{
  "hidden_size": 128,
  "vocab_size": 8192,
  "qk_norm": false
}
Each number is 128 + 24 x the weight over its row's rms, rounded and kept within 0 to 255. Layers, rows and columns count from 0. Numbers have three digits each. The size before them is the row's rms in percent of the matrix's.

# down: layer 3 MLP down (transposed), 512x128, rms 0.0642, rows 131-183, columns 0-127
# up: layer 3 MLP up, 512x128, rms 0.0644, rows 132-183, columns 0-127
down131 104:123121127136121117167184164102131148151110150150103114130113137107112114110114194110148193143156102135151064142143155132128156168117124163144101120112120129147116132142164143112169128107098157143137108094155104152144115129099106087141113122123144078116086145105142166143182142164114131124100094120156167159150142115153119101146107136121159133134166121136133142092114116152118129132146
up132 090:096146123143156132138121107120131127144114123113107095125121137163123093122133091168153146137116140151118074132110100132130101156113108133168104185140148139136090113104120105140125096170121148108145124100149112126146149136095111140135102124128153145125105116112148104091130134132152101129125136161144128136156079086173089237130136114114128179116108141129111129091084146123149117099106
down132 089:112116082137149139146114113111142092117123104146171119129082101123098149127116105144138182121126110160126125124141110110143150118098110125147123105121153123106115100108188189170169125113138150140128129126115094149102095138165127190127148099087098106139142127084109118114109124128105099120101138101120122129138075109147117121123094176098132119125167112102153105149176125138120086151104
up133 106:158135120113164137156153128128144097139141098137075145113153126131151139120096175146142103097088091150080132148104124097152108150147108159118105118142142109156142123122112124158111113129086125112160149097137135098047139139157103161131106123104137092122126141117157146152083106104186104153107116125163128128115118163128124080137169152120141131135136133128101122135134150082101103150090
down133 109:151147138114161123134138168149097117122154156121186113130116176080089120161112147091161123108118101115141160147119124147120095132127177111119089125128095088178167140149131159143117105150112119130105117115116168128136116167160116081131128113121181118097122082132131155157097097135136111149136103154132133127153105107148109137147101178116180131130118114134150175139109163144133128131121
up134 096:137100127124140090162086124157135108151128162107171105163123119154088106143112154123102111063143135140090132108115126133144081184137138132133097125145158137115130134144130127110119144147130109125105101133146139121111188126119140163147102125064116148127093173108142141128099106134133116093111126148108118096150130125087136145066149129127102122164125097136187101100150145127115164105114
down134 107:166116116168127172143120142089137148115111132146145135119134152121146120144112101132073142138141128152140143158140104084164171133112120131099135159104183120142143105150107129128159084201144115106150125103158143112109191108117164120165128116098126124107172138134155143137116094176128101118093137114159123110114127131162102105162115153130159157119127091117122139157088101128133153149125
up135 107:192139109129073135101110105131094110139155142135155123163117109120142146131142159155091108128118119158145147165155122147110087129136102139116147118105119161176133103088168139129137148126127162145132097134152146123132120105120141186124114122141118111101131111124150126135123117157131153158156115150062116121143141144154179145100121163104074089120069150148119091148079136122129109143141
down135 100:128135120123088107127113113163127134106106100103113082118164161167120159172136131093125139163155146139123109155175112134112132062143143144137107121146173156148151145152101143153180112112125167119149144115116119137140123114124124102120109182151126132089135104150124142106145150096105113147170135094116155166127142080119093141110125163117129129140176142080101143132106087135124100150103
up136 095:111108118088178147136127171130132118122121107147092139139149140108116137092134092097141164121129129121116156111128091145130106152119174167113163126106134146126159099171117153128076118156135153145098168125092125100134120142107139154111153177130128149085101149146116096118111117145136113149131112094143090100079094129121183117129121139110127122135094118106147176119056135108091132116121
down136 097:140142093141107116126132101150165112124128112117121146145104106137138149088102133153102125120091119164166095125118132122127113118109123151137095117137153097114127154157168113126142114156104115125165164109099106052123140101145099105125151095122146143109122114155126173107130135098135079094114175177146083133164093158096154155127170142088147116112168156126116142107137118134118139165165
up137 118:147135144144122098116133124167105134129143193139124110110099134130131137165114132120186131176126131159152166105150085212093111126125081141154119120155128124110150109163142106150115135145115119148125109127123123142128119091146116094114129121113135100147141145167137112132169099134155153124163166149162108147095077118124149118128093133119150122186128139132104112128133136145155135194113
down137 110:079128143078119111108135128140101137129145113108137083125140110136101131138137145124118110139108168149127135104147111124170143173155164129128157102138128137164138148120132133135146094125141104198091160141123128119133123153108138137110091087139142068110161130124141113087156142133110123108109098088152118147135098140097145138171081142135127099170097147158113192129092133143179151122111
up138 093:137083125128130125174103073129108107110098113154150125055160135138110057117099121155191123129145139100115167105111098135100110126126116077109174137142104137142109106100099114146151109144100144115116105131117111093107126136131128175108128138114122124175154110106131161140109136135108095144141111146155156102094101137084091087126127112108114139135141108108100128120119127133145159127121
down138 090:063124151092110114075129130158155112156111176090149146152173180145090135099087150067079134147109123104110139103125126142119130146136112105105148096111157142114120153108125118131124114154092111114155139134115123147127094113111135155143128102112111129147102143165119138117157070125121079142143138105123098153126136130091108114116144116109094117112168110118121125101104165109155089133132
up139 093:150144129086162200133109121126103167133129183093130154118105138138151084102098140123158139125149127134136127135119098097161121152151123124097115128125113110132168106143090169133131109126146140197085128117113127129183147164097147153097118107126187127126172155127112130154120123072140122125065132153113169117128106108147131114118098130143132135148132143153126155126157142130136135129140
down139 096:148116110149103114101134115097173101121153118117100150151115114130180099102146115105127135146146105142083139143150121118170122111161157152155121115124123110154131111087167140130142149122133137089109142137151133121161122168157122115116157129115134100158202098133139115159186135067127103089168109172124097120121108097152140112122155086145137155125108084129147119101151130109137115167137
up140 110:089116148110164140151120113114093113105122169148127152085092138160172133125119113120099120137132145108099134100159106146154176113100112112155119126107154141156142142140089101095121116134109117134115124143141130117104123174136131143141082141150104118105141139105141151073069155133153136107129081125159133121100112169116121173133149075121143086080170122138143128096138121180114122125154
down140 100:095104157086128098093131119095159152077105157135119117120125096121181116137098118111149155103130150148146112122160154131072168121156142116114117135157123124160128085067095118123093115142101173119149125147098131151103150171109148165092129126121114136121128116149176167148118147115137120137119120136143183111093132130083131122129132093129123099119128108145106082098145153136157134121109
up141 105:163157143098147157078071162129127083153105138096133085106138107112146145133098139116117074101140149127128112123169089151160075111115144125099105144148125126168147138127110119122170134130101171120141134112125127132127168147149106193138109133114145166159094119113184129118118155119143137090165130133148102110111142097144123137170126142098135142103109145142166097131123139132149137112134
down141 099:127102120103130108127112184117117097139065100134140118162115162138100152112130143143134141144132108153133112133092107125153132059098092161134126144117124130132127100110145146066112122122084134144136109113189130149157162107129159093153146149136121165113130079171143142116134175146168170112123179100094151139150115144141113128128101135097149111135165114138131166137115149138127124146127
up142 102:117137104173116149097109112106041123164076122103124118148132157116149098084122149092162145109149130152102087166123124120110125131131117110117149105130127096095151132099130122163151135100097139112144160124139138124130150164126125114127091158122087157101107155117129115160117175133102118134139128119111126198136106151140127087125110123131134073134143144103107140174130146099163128114145
down142 108:133132151102091062138148152122165137145152125143168120114109152100148135104128131104098129138093110112082135143136093082089151130119124128097140131148155097109081139147082101107104097121118131086102074135171120092117116115134123142097077097097165126125128126123132133120146109127085139099114105145139132126175150123182120102112124115105126154129136148149143142153103135098175146144104
up143 094:114138093148109085121122102125142117115157135155117082158114141111074143164147119118105110148127137158138101121128115150149121116148147144116108118093168118156159088102109084125096117117159140119118113104107140109114117120123112132088133151086127157124144147131123091196111125128097126115106111125120115128145156132131150154127111129105088081177109136146098127179121170078141188175130
down143 093:120118145116146161115106093142112139095077151147200173133130119131118150121119127177126127109115067139135163123143134148161093094147110120128085148142142118113130105136133138131110126073097162150079117141123138169143137150104098156124152147118107110103148135138127151145111125135141165175097134068152140128144115120087136147109166096162139148183149126138144133091126118139145132122143
up144 084:161161111114124137138156078108182108118122168141147110104095114123132138202139112071120143130091159134129162134132154115144130124096095090110147152125156168151140114135154145113131155120085137134106081138138123114123115107081144096127149139085169121103163130129112136123099124128148108147147101113138128129127151128081145182102134187110108125126125159128113147124101170115121120143102
down144 079:139166102152133119098120125136101105109151107112139124125125177130152125133116094131152121123170094147121141131099160133156137146138119127113164141136159095092165131090132155065131125092122135162125095173090125164135091124116163148137116111108163139137117112147183166104124123166080130150144110111156117122143168122112117095159152114136097151139112144111112191119089090161136141112112
up145 092:108105127133063134141130148093156153155089150143116127145127147130096125101141148080131080135103150099109117130123125125140189163098148080121141173130116151121134139134087156123149145118094178134143147115089150140150117174150135121156125155141123182103161101162139123115149141072155125117136106122132120134116102141111146119119152136150065096133117122116154086151112134142103142107148
down145 097:107131165158163140158095177167131107125126156098119180124100107160123139142114116106161109153146138125158115088130116126139111085145112154098153166182129124115092128158107128107131095115137080130140120124112086090143121104119122105155146127127113128161115139155119101119125105190155093157125177142157135095125158130118121175120115100127101116103147136161121089131090126152167131120124
up146 091:161131150098133148140155104140125116092152119111154106098082162184112119129127121147122132124117070148138141133121157080132085147168124150137107147142124136143165171134132116145124096179145135126149125119129124142151113095135103139121127177122094115131115140129107125132095110144132112117133152117110150137088166181200128127112158113101140100140141066111161145118177097141096131104131
down146 091:130129122121134099113115147137107122133161136148169124169133127129110157121123125125126160129103147144131139122131121105102151094132150123128105125108139133083091115125128144126177094179105113137078157143132122109156113086165123171180166115114164124128126115109127089101130104125129125113129152083126100153159113107093101085164111137133121146094140104102099063090069110136108127092171
up147 090:146116104087104099145165103095096117161089112124102117121137084124154200101148129086151159121088132155111138132139123125155158118109107145136083122130125121117123094155086105117113146127091160113119136086152129118150094093145116121132093121120066128125098101105135156141150149089164139135115096080143109174100111122155109107158107123131137138123152117142164133142126101103113110125107
down147 095:151144141082139140171126168096167181096134158094108123126146168117111080142126119181140112146120144100170100129128113085140165101110152110133111143107113103106119131132132129158097124093166099127112145149109145115087134139150122124165107136165142141092113113148123095154121122122136125153145118161150123094152103191092140095147099142101151175128128140134134113084143141110130124132094
up148 094:119092151144150163139124098095176141124117150104144163123122107109140088108125127057109092091062122171082129129103171109165097137147152101172145145102133116119139111109118110120133146148110110165133141132151098105141146133138138114145127109109103150102122151136171149140090112093149101140151157146145148107166118137160159144118175122099127088116139140148153143163129105109124132153128
down148 104:109194133088115145130138131161126139152112147144123112114164136169140143137125125113148136139091112122104100149145135099162156134169167154128131149144183125166120153078135162138099125089165100150132124139126125137134139159144095084096119100136149124120096108126142102132142150149133144104112129134093123099117156142101131137170130129166123139149091084161141121079150166176090100130162
up149 110:131123083142133155075161136111115127112157151091123107117086072119149088134154092100131150081128147132144147159107131168109104098104146142144135108087100129108112100126178158167117139183137161134103124125112115099102120117128087154100155153145159145132142143106118130121137158109153114145115140126106126133176090095155177133142125150132131106110139145132094086126117127126111081113113
down149 105:115106083132116155122087071147131135122133121168147126152077128136135104164132117143163110134167106126119108111156165130100175101147136151105155124118138148145116134131128144161130138099153105122118148099110134113116103139089170153175110112138080088164128101095141123153116126070125178150149152134090166094106139138114157146121098138094136139096114144095157099128130133163117137104111
up150 091:110103149181162092098153127120116141127133106150089114099098104141111108133092110111089160147106137096155109138165125145098125136164091121127125121109147160124153128112152142126158080097122100114159112174139088109079129169158119131129133159130190157136134150144109122132136119113115168118135142130109095204115145130122137117147137142171124161082159141150100146121116153115131148128132
down150 080:080108102126106129117119143147119146126142140081154144138190111148120082126102115152125128091152124093127132105118115113107152096111125149075128117119170122130106190156154163135127174149122130141126145101128110118134096084136122096167161142092104102101171136144135187111100141133138097105132095150106127110126116130096124149179155163139134101106115171104159103109126137129113114136135
up151 081:118096091148140110125138127160139149134105109101162158151170140147113110132141155175142074119142131102127124122176118113113182146107106114091144124138159120108161132140117146096126129134145120096142107138095105155139120101099132154132139099119128164120060137148081141093150107103087106113152117154120146119107175132150133081151147161066118109142117133170110147121142147101104133106106
down151 078:121138153073131088147152107160100126133116144141089097159158127170156104121107143106144135126079107110159160156126181141144125111184128117135104093127095114134111153121133089113127126143079115119084130128109112134185138120124157136116101141102118138105136109121158106099104129121106157126138121153100096109137144110183129062107127140110143147124142107135145115140131143187139112139081
up152 091:142125138074129128167137092179132167130114143136137143092131149092141131135144161082119157134098101106184113146145123120086091151132157152153134164135118161166150083118130137140085148156125143146140134123116141164116142076122128163114157122147114141144156126096154107132134098087099098122113132089119109154125115163153155111156105100134130149114108187095104114124125083134134114114109
down152 092:141155120127124110096111092097128105111135141119108105119133127127090094111119102114097128101080125117144113125110093102107151157130152128139097128107123147203124118120107060072117123163153157114094136125082125109160080099148127139130111121127117133107128105133153152110178122101113138156084120139131140166126141153138121156105144114075138103128106138095097075110121103109125153165123
up153 093:120137104121159118117142130121159111141093093136109128137095148125132179175098136135113100152166159120139092144154122125145104133116137147130115158143129146138138088102088142104139185095144136140137121155181132149135135127133134118145109124142115115074140150088129134169164150056131138081142170129118089063094126152129137124142123130124139135166111106143182128125108138089124093119119
down153 093:132135132139131141122138100158095152115131118162110096114127137153142164162156107143111108137135123094105139145154063143145115092086105124145170107103148116111136134113145099135102129153088097196104098116097130146159165126123113101113124156136145162116121163133094057135126093138137150114135171159157162115114130130124141104097123098119138108112131136120141152140153094161161071119109
up154 103:099088134122139178150109118130165155147130114088123102136130113150106112181134152129066146142127172141123124116146137150129141093091118116120140147099124148110118123117131146101116124159106107140181090182151132139123086121100113153106118129116127065147126102101159142135149120163111132146143142100131145114120127114143161094085145096128113132080174095168116096101089127091116112139113
down154 113:090118084145139134112158136151180136161121138080089102148172148168134178130149113122100096170091135107128115120113080104123138125140124093144134155125163143069109141128129092143116110119129133116112146164111150118109139112094140118133145126135135098124133130141169122106111153129187133085139115088130119137163136168104114157128151096133148180125103135148116177151145126111128105158099
up155 096:154122126137154142152157112130165095137114123157134131136133126116090159128162125142137123160170120128157082105141136139097116142104177171094136117121118135137130133098149110104104141121148167122121102146107120126162131082153112091122114128157130121098177107159102144135164140078107129147111158130092138112172125122134095112175134134126079087110091143153164105107107165186132090129149
down155 103:130177095154130124144149104130121168177090107089103087133150136159113104125139149105117140116117149071113142115148136155111116093133120113147127139169128143097111154154091131181153107143137122103115167122076093124134124158085137104120117131077118179115156147089133124125130137189111108156105124093143142115130134132144139109152098127135131141168122141135108141129169129154113167154095
up156 091:065141125115128171122176086088140206125110125139145093125123118097122120115150137135138115144129107146171081138090150146137135132129121143127110108172106149122167131130143100135140158105113139105108138150108130123171133175096102123096116105118147126147102109117115133136172125149099107153106155108141155100117123160135094105082136117117163136158151091096128130145103116146099160157088
down156 096:144148136145113085147113140124136152101145151119152161147117138133136143177099119073101117113164137136150130123163120167128111109104112145096103127146113142146104185147139125170177138152122153146126125151108122125152133149097146144117118165120139143145125148079152084060090201091110137118130066134116156104157113116117115147096113106144134080143120150130118118141138117107140133142121
up157 104:096129105100140140152151113133129129128107127127180108098149114098090144167159171147131145093137142128145148111179077132141116079120144130165127140107085133140113149087161165133121170120098153150127092097130151142157090109143118140087143136144092112129148076140103177147114163123104150135132117140116105101139156139134148156132167111108141163129084127121158115132135076131104120126150
down157 100:141153180139135114077143100112130139127143138107141123167131164120122128184135111110119117100135133091119090138113129120135108145169104123134100165149099126158104146136084131165163107158128152130146113148159136081107144086100116123127173191109175138112088119157146082119153104126131108144119129137109127102113119113098151105094132184143132107093121102134097089127156121119150103119136
up158 098:114125111126134150148112109115106114120118120122137138136119122153160129104134117134087106140100106114123159138099133155188116142099140139126135121106115104121170124118132144144138145145138101147123148115045116166112114136181114135101115137146149150117136204105138155081163114141116094111093111086114156107140113136160133181181139104166097139122151084143114118142130095166148099114156
down158 099:148119132133139097138120115137120154160112097148134133067131158125102105125113114162108108161122139180153155101127119144136134149143120154137089125111116141130143126134133094114115144093161113083157131141146154153133072143098146116134124129169137146118078111149141188124128171156155110085106169105115118122104153106147146091067125081111132157137168117134131122132125089183124142104125
up159 097:102149132101116149135123154126106142080133126111134110107107119141092076148119072127113125123112117129101098183150134079117139100122152156087113108093139058114148150081137119126113131130141099095172120125096181118132189131121123149100113155117100122125177096146124130115135106138139095128164106163116112147127140113106125093114128117116119135145167153127129103141168159118153150096125
down159 098:110081121122124129127126133105132173135132124143145156121120136119116167118141119090152099112109113176150148127129145125152152149165129177123092150139143080145101099161100097130138146138120092097152120119183107146191157092116129085091096111088130102096125105151137112119144144109107096124093151122129133176169144133188145137139135089117136144118104125130146152123131111154179119118129
up160 103:061109131128144129094105104101125104114139151110091104112112123154119108109108150111127120102171137119170158147119148105061143131139136165123091169102128127148150165112122171117147146183105110108168141094088114128142120138096108106166153171164134132159158124116127119133105086130121136162106104107081119120143132123141127161113128115110101151141118115139108158148139167119110170104144
down160 117:147101132114089108137134154154143131101169170124155113080111148127097159141168105104143156142101115108118130166155126145129110138118137120102148143137141163128109100100130134124142116152141114157153144102078073156121121126114127200166111103123141119117111135141111145075130141111144121133119104128125145120147099081090148109103164178110110147168131159128106154096116156156119099175100
up161 115:171147073087152162126120160135117135127103152165198146105089160105106128113136111145101104175165131127141141148140121083111090138125132099115164141120129125134144147109138095104145165091130083108132097130117123115170146132124142135133126131118110129112129136151080130105162147140139137108122136150103145111106102128150157134145082153127090093144110189155096152132140128113148163126086
down161 122:126113157106119110158128112116106132154097129115176156144160138146111130063115158186116143161149126108082133159118178132096107140135161125126156121113120127073151118124142140127105141136124140139107093087117114125145137172131107138120111151117129134145137174132119102104101173153123145160120073095142100116148142108153147129121163116119127086141108188145147169112089117140159099111109
up162 097:101132128147152090128092149141097105138093121107125097149096134105099143113121142142114164132118120130121122127098102129086176130146113135150121133136137152094157146140089151108136152150186084130141159117156101148145065148122108152080080116105131128107084106113122162145124116151133120112193149109137111086133130133143150132122147137123144103138154117141179097127095085120167166141124
down162 093:143116116125092145118091126100119132135105119127144140140128116142146122126117112159095159094150131120135149116129103160142158146129081129092141181129144131133115090105130161084153102144118112128133166135114196137133135184173130140134175155118129087117175093119120141148121157114111128159142106166124142126113135129126122072086162096103132136132076081103102086170150132121122136159127
up163 098:113158134105132168148117136162126146109094144127124097136166112115153166102099155127128155129171147155154168084135106127128126130116185087132132096116122102108153146117143154140114115093080114132139103109162082115123139083090118116100142137138110119122105117126132105098091139154106138122158122130093068149136102112112097158113114128085133111150094133173115134138156121125198143147148
down163 101:141144149133128115100136121140105163150141112158139125154073143121136144150157118097118115135139097103158151156146128143162136117131123122096130100081129145166178128158151139149090142112077175156155135100110139089097085133093140125130114137138103128125101122178112149112090120153114169116125110094126114117148137161153090138134117159174090111116103131182090160133126129127081092116128
up164 096:088093121113146164118101161122103151160122137112127113100156125117129074136133100126097125090190163163123122184077125108074126088091150145133150164096104120096107118144142140149137149157172090124122132125122111157143125128142130106154106154143093136125103102157145124150123134118074134108110149112115121111120153167150096079132143136137126159162153134100108102152144121127111123147138
down164 088:114116128120135105140113130139148125139090150136064099112128120109078129099132173132129135120125127135114126156098125133151107106130119116136150156117053123137184144101139115095115173128102121135089116136149110118104133095125131114133103126096091118101076097138161124145094126158130121149117096112138151089177094143162152100103117140169149104190120130113124165099113129153116106114085
up165 100:144139146069158108144117138120131154094127082090147136169134137160109152150113113151161132167116083107084146136142113112108103173157096182119098103099115117150153168112101126152141153124158152073153104131101125145150112104121092138166142168150138145151100130130152121122142127112117103129123133158141103141133161121105154111145138078113136103086143139140166148150121123132175102132121
down165 097:128117086094127125102112125139113167132099108114109098131113148101145100116143109146107151145144106155154107164099118120122157147175099159093170166130125118136148077097141102124110128114117092118139148098130126126137110100156087126141108127111109126149142109115162103091146122124086162073178153173156143134081144160166183131145124144119160150143116136117077132118118119123159141128099
up166 101:188092139155141174154104128099152109101083114150125153109138150117130142107172134110154126120179130153153163137139130124136127131162084109136143130126106149106103136150129156111116147153099112132112107159101133134131138112121133111122157125052137156142175122157138147139090107106094148119084148102135173160123153152124134120125110182164102110108123138115109098132092184128123144150128
down166 101:101146133121146087159127112118123120109137134102112113151111101101104148143121119108136120106105120055097127140128139114125150137105165167152103111095099128118099141129121127130111147107140168077122152150148105190079137116117146122151086143149093095166098136152082153163106146135143111152127112091153106111120131179183125139140105126093132102112151124087147159152133139108100132124160
up167 101:060145104135118104146111158141101145097125106123110121120083134107124107119130112111115097145131128146107135124147138144171148104062128147172133132104158157143140138165116138105112134164176096110142114181118130119148132118163143131100153142073111140140106160152082085127141112161100168127149114172116122143111133099120120164118104166107158112152162136149151090125138129131166120100117
down167 099:124094115150146096143144180162150156102146100118109159149140106098137088108166150106139124155142115140104113131085126160149152150164153092168116158089131102134166129124162145114108119145097113121136143118115161101107159152132128097107144176118166157094115140192133165102164118106124112145095107168118159137140133138116095139142160114111129125133093127142129086131097117136093101141145
up168 098:169133124164132135146157143146147187112136140126148128117100121125133087146113156102129181102142101159112104135102120168131113094080167086106140108129103139080109141103163125147127142153114104092151130131124111153148177165091082177150083147124075132112151122138131095141174105107137123123153114136120131106133156158121138105111164137102158135108132156166131105107126148117121113136114
down168 103:122124149171120155094146118109111089134129139151139137135136101131126133120112143127132112180140138110060163121076132175084125122106110130138142107115128135149101108149108095075148153147145089112099145110113156144127132121122154153114104159157114114135094134114128082134176138154145146145125146140122137131177158154083116184116139156114154089127131113144079119087166102145142164130112
up169 104:116087130130126159125140103138179169108095148099135126112124131095124141127108161141112123110153111182122078129104107172139159137116120117140101098126179122096166151130139122144115158125118132121159155128107099158172182079139106098126130102142143173151128091143095089116109144105114115128149143128129115136088096056124118157105168149154136093131163126152119122141137127152118129137145
down169 099:124129184134137142128133138123177174133090084174150114157138115144122093095136149108148088149100142114137086162103135120087136143140088084153109105085146125102177137112110125130109127109151100102152088144111131122088154147137141114175104132152140172135132188116116159104133105141151122167158148148122142150147115161127166099102100115128164115135114118114124127125108160113129116140127
up170 099:092106153110115129125109111130077169144085146115102153064149090138131119086109113126096116096143119127087145115137103124119107131129083140142133109099095087131126132127143139184119135109159115164140144120128065127150123108163126120109141140116140098155134112105154146172126133130106101169117133104082160126105154149125077108138103102090144108151140149120107095119091123085136107142138
down170 110:132109114140166120123120106129129121113099160098159096136143131166100093160153138132155146153128073071171099130146124143120138126126177143156103129101120090108132148137153098096084113153084168129163106148165112128110140179143113140140147112137155106158123118161118124133100104112138130119122119138122115136117171134108114134148126100126148122158148110118137198079155161131122181157123
up171 098:147109135156108099100153123115053175121143137142136103142158133134128139097141146156092157115135119105119147154116150113135104156113124091131147141125134150142152115167127125119141152132139092115094105110171138136161119138115097144101129156103120134121121155127105108158159112081076092103078143101148112132086108137133100086076159142121106109162146103166107121174137133087101145117142
down171 106:143112128112134128138158128121097128167093096123139159117168074117146093164131114139105161115097166121138109115149187100154165143127143099150125122127149132155098128151161155142121149108104117145108134150085089165139140153169118132112124108115134164128123101114115133130109178148112071145157122145085139129110085135125133126114174103163146087116103117155165120126153152127132146097177
up172 097:114089138145117109141154116128138137104167083065136141159118124086119104165145119140112128107141135119111157156125188166094124155140125115145134100161124106154128152125116150153100104136095124114107136126106145109096110150167122157118127148107109136163148163087172148138156137128102096143090118134139100090115115171135107120111131118169129158186154140103091115112121159160119114092163
down172 087:166154132140149157100084141110088110108129191116104121138156142141113123131154141176081121129126149103127157112145154120147142127146131170124178119106120135150157130113166152103087129124098122109165177133104156139143121113091123123163103150067133121134106172106131124115126147097145159122172175123125116150100152121122172142124118091126106126161074117126132108137110116105163143129131
up173 109:135128103122140096151134091123066114100147135152110076118154114136119101136134178140131131140102139133149111117121136122125137103150149135138140116120178183142139098126107179128057130126130110131118170104114094134149139120154153204128185122110159136136136108165146134117094103164140105164152152158132131137147121157119122121154087089122111130131123137102108126090116105164111113156120
down173 099:134094131153139122155162116125105136145168113092138112096165119102120130134119100126175112142139101166104146107103148149125118151099093162100152136156067134148127138173143150106114131126146113161151181086118098109124117114138152119103185128156158121143126096126161128162098085132069159132113146158121144136137136092122114094122109118118146122147191144141108117102128120113141161158134
up174 087:144123113115129109120176101127155132121138172134116145127133176129074127164149120104130144098137141109121182147111156125121116120138168134117091115127145166158171126118131127160133144091056150172135134120102131184108107152150134143106122149100108100125118150114125168117119132155114130111098141166181134097085139135140122092130189131137176150118128103086122127127102154140128116139113
down174 082:141116117123109127118120081150173133144099083116140151169120142126093128152094101149118139120131167154107165105108128153114134116141101153121154124124127121131160161132168119177111159141117136177135148121143109148113134129121118128104121172110143159119086096142126095124133159133101118143096141095149165164164124067125127143148160126155127087159094087164177171122140149156107151114107
up175 100:122132147139126132107124128096150143159136144155149162137150141103144103107133160112149081147129140139096141133138126115119096090139113106140149142119072133146084091109082098099127123118134117065136143109149141080144074159150119132133151099116132116164130170139145169176100101139123155144137122149119072130139133092079102131117139115108091139095135121119129132092129078107095101136095
down175 104:130154163151128137112166161100075117136179164119135111141119060131147102142137162108109102102123113125158148141139123156162107100134139170100130149117137120144137083122160078105146120116140113121079127108133138173125181165129178100118117138099090146109140171164107126077145150115126129133134159133128153116104134131108115112114114135093169120099130117121089152153131156106136146139122
up176 090:150119172188095167127110105104108102135128160116115158123110125131122123120109148145138130109129116170123114122134185145160150145114068154110104146112086127149100142172128115111139107144158161089083099099143153144127099173146169124104085128105131070138129161156120124120082137115114157115124158110131136149109103135101126131137113146128137107117100126149120140142147146155115111199122
down176 095:116115098146175140120129103137138109131144156153179081171138152085164115154156105086132152165101144152135096145129094178114134166141138108108103124129103163150125131135152136127097142108085114161113095119113080160089096120105148080150132116117090109159143140121126109155096159138155155099131114139122111126120146114116123163118097131111075125113122152157146118123157149103158141113155
up177 104:106105122139125173152147150165105144094079088161111155120125115093081106130142132107106160140082134110159124159101143131105157147101098141108152135132162117157131166142094127197127176153126094136139097135129092117143153112143118087143168162126108121125133089124136118115132147125108092138074152150141172114116126129178144128127166104141130131142181145125117123116117117126136104120112
down177 101:138168137133126155155138119127150109110100134126081097147093107160118122115134118117126094177104101140141150144188141123110130118126092132091135111128153107086127140113125139145128153125133144131152148147087147115135145147110114044145166094174081103164158129125139132084080155107127125145149143105134148141131172134165134113151154148130137178130148106107121120112149085146105109143099
up178 111:111097118130150164124138149129113115123112112109138093142121083122071103148158163134142165158160100132138121091154138117105095120123123141141171139126101115161161106144133138139097127112133153183123120162163087133125090154147143132156120092135076147118152132099088122107100168138106106117103152122108072114112129097142104112095102144142122103124132145156102142173099093125136146093170
down178 099:154132161154126109107182112143153119137129132102093113163096142153156164152160109135123096151119118122111107152139140153109135165124106131164159108101125131131131154086105132168123137141098149137151151100104155140099114116123113107113146156102129122117144123143115129155119148129190161122147123144151093111205126087183106133115081130134125100109101108104109183120126143131158134127071
up179 113:120121150124119148107088145102117120141096105123147119095124130139154111142132154112152139103087088135148177145083167151118120157088141131113157147187070133167118129175141154071111113138132151147111096120111107108144074087149116121121113145110100103146114146144141096128159104129107135129126113132113120098094131146150140169135119128130187138078133143123137104111113095132108125141081
down179 101:152101145132099129152147133113124145121145100117144150135135152125134113085167113121174159101093121154099141119125117132135124086118151122116112152138150084113098131165122159122131094092091100125083106152149110124083129130157176116131151133115119103118152157168140132125140106120110151131058134116137187129164118095178099126148088140147136140083119115122150151180130106146173110129108
up180 091:144130110151086135153152177145124129124077117133113102135125168154129110116123123119090159107099164120160115165094105131121116109137114122126128093146114096130157084214127132153126178145129150125135132118139128133098095142136112106086144136127150122085140105121116117102128185111144125164113125151079156107129157159150142144087118112152113125127172163136152096146140131138108183120117
down180 101:104145121127137110102095106088118132144087083116151144173133204149128149139127096135155102113114166122146097116114149126142143117107083183122128135136160127131128152129111163128124148085146106108146111147114106198171159147163084122147145120094126170169121158128107140118135130112120110144151154135115077124125103112135123128172138106111116128149116122096097118095108153119143111122166
up181 095:116082077128156118124119136122150088145101159130114105141080127151164080128147138096127133181142140102157118115099132129133114111109139151153135120126126103118137126132147112144127165118119149152172156182151094156130157133133115113113162131062160127152123145139114108137161146130121129155108142174129109162100161108139121126152135101121091132182092097193134126156143132147171144129136
down181 110:154146117137120101091138146137164130129137103117173147142114122150168118128134124086116100171140146106160153156152125160090140097143168151155096124177186116139167131108102077141128140166123161138131091138099122123095121113179109169138119150134121121102138152094157144154139148179163115139102134145128100130148158114126132137162119101134100185144120097138155107131140117132110135128165
up182 109:158174150128113148122106149159137086140146132080169106124103139120135116114116152147188102127108143114085142122113142141162119154140135122135136188129118126190146099104097099124133131121097112128148159128129126143147086075130131154125130101082132074108128126097158156078155138121117113125157122140169150133144174169106140119102105136140131119129150082097118104110126120141150132141167
down182 104:151138116087172155052138170105110131127163150149160136142126141125155106091130113120093124115107114112135127109103127102121142164136158178101128121092077140149117142146138160107156137119128160118170116193146160116109153136155135153084131100150172123133077156131149130107152107129159118150145134154105133122117159124142122114091147122108144127122149116145085098118136094143112090122152
up183 099:144118149146064116129119112124131145176094127137158123133110108142069122112110136111173184100196146138097144132163121171124114162103134191135132129092127126114133150130113099096138124101087127138123094136132072126109077162114123120117105144101129158119139101112148116090111135116084149127143102145131116113105092121126141176125129119144131121139141157143137114139118106171124166118104
down183 104:133109145097172161117120136177118152121111147104108129163110130109148122116154112131128123139132183140120125094127111112143117110105079104138148152172148115176129134130115150177138152096158123131178108134130139125103134196164113085136121117117128185093104130131133128129169115123124097077126169097132129110143122137115110072105095142137149118137117126092122086179127126115114129093108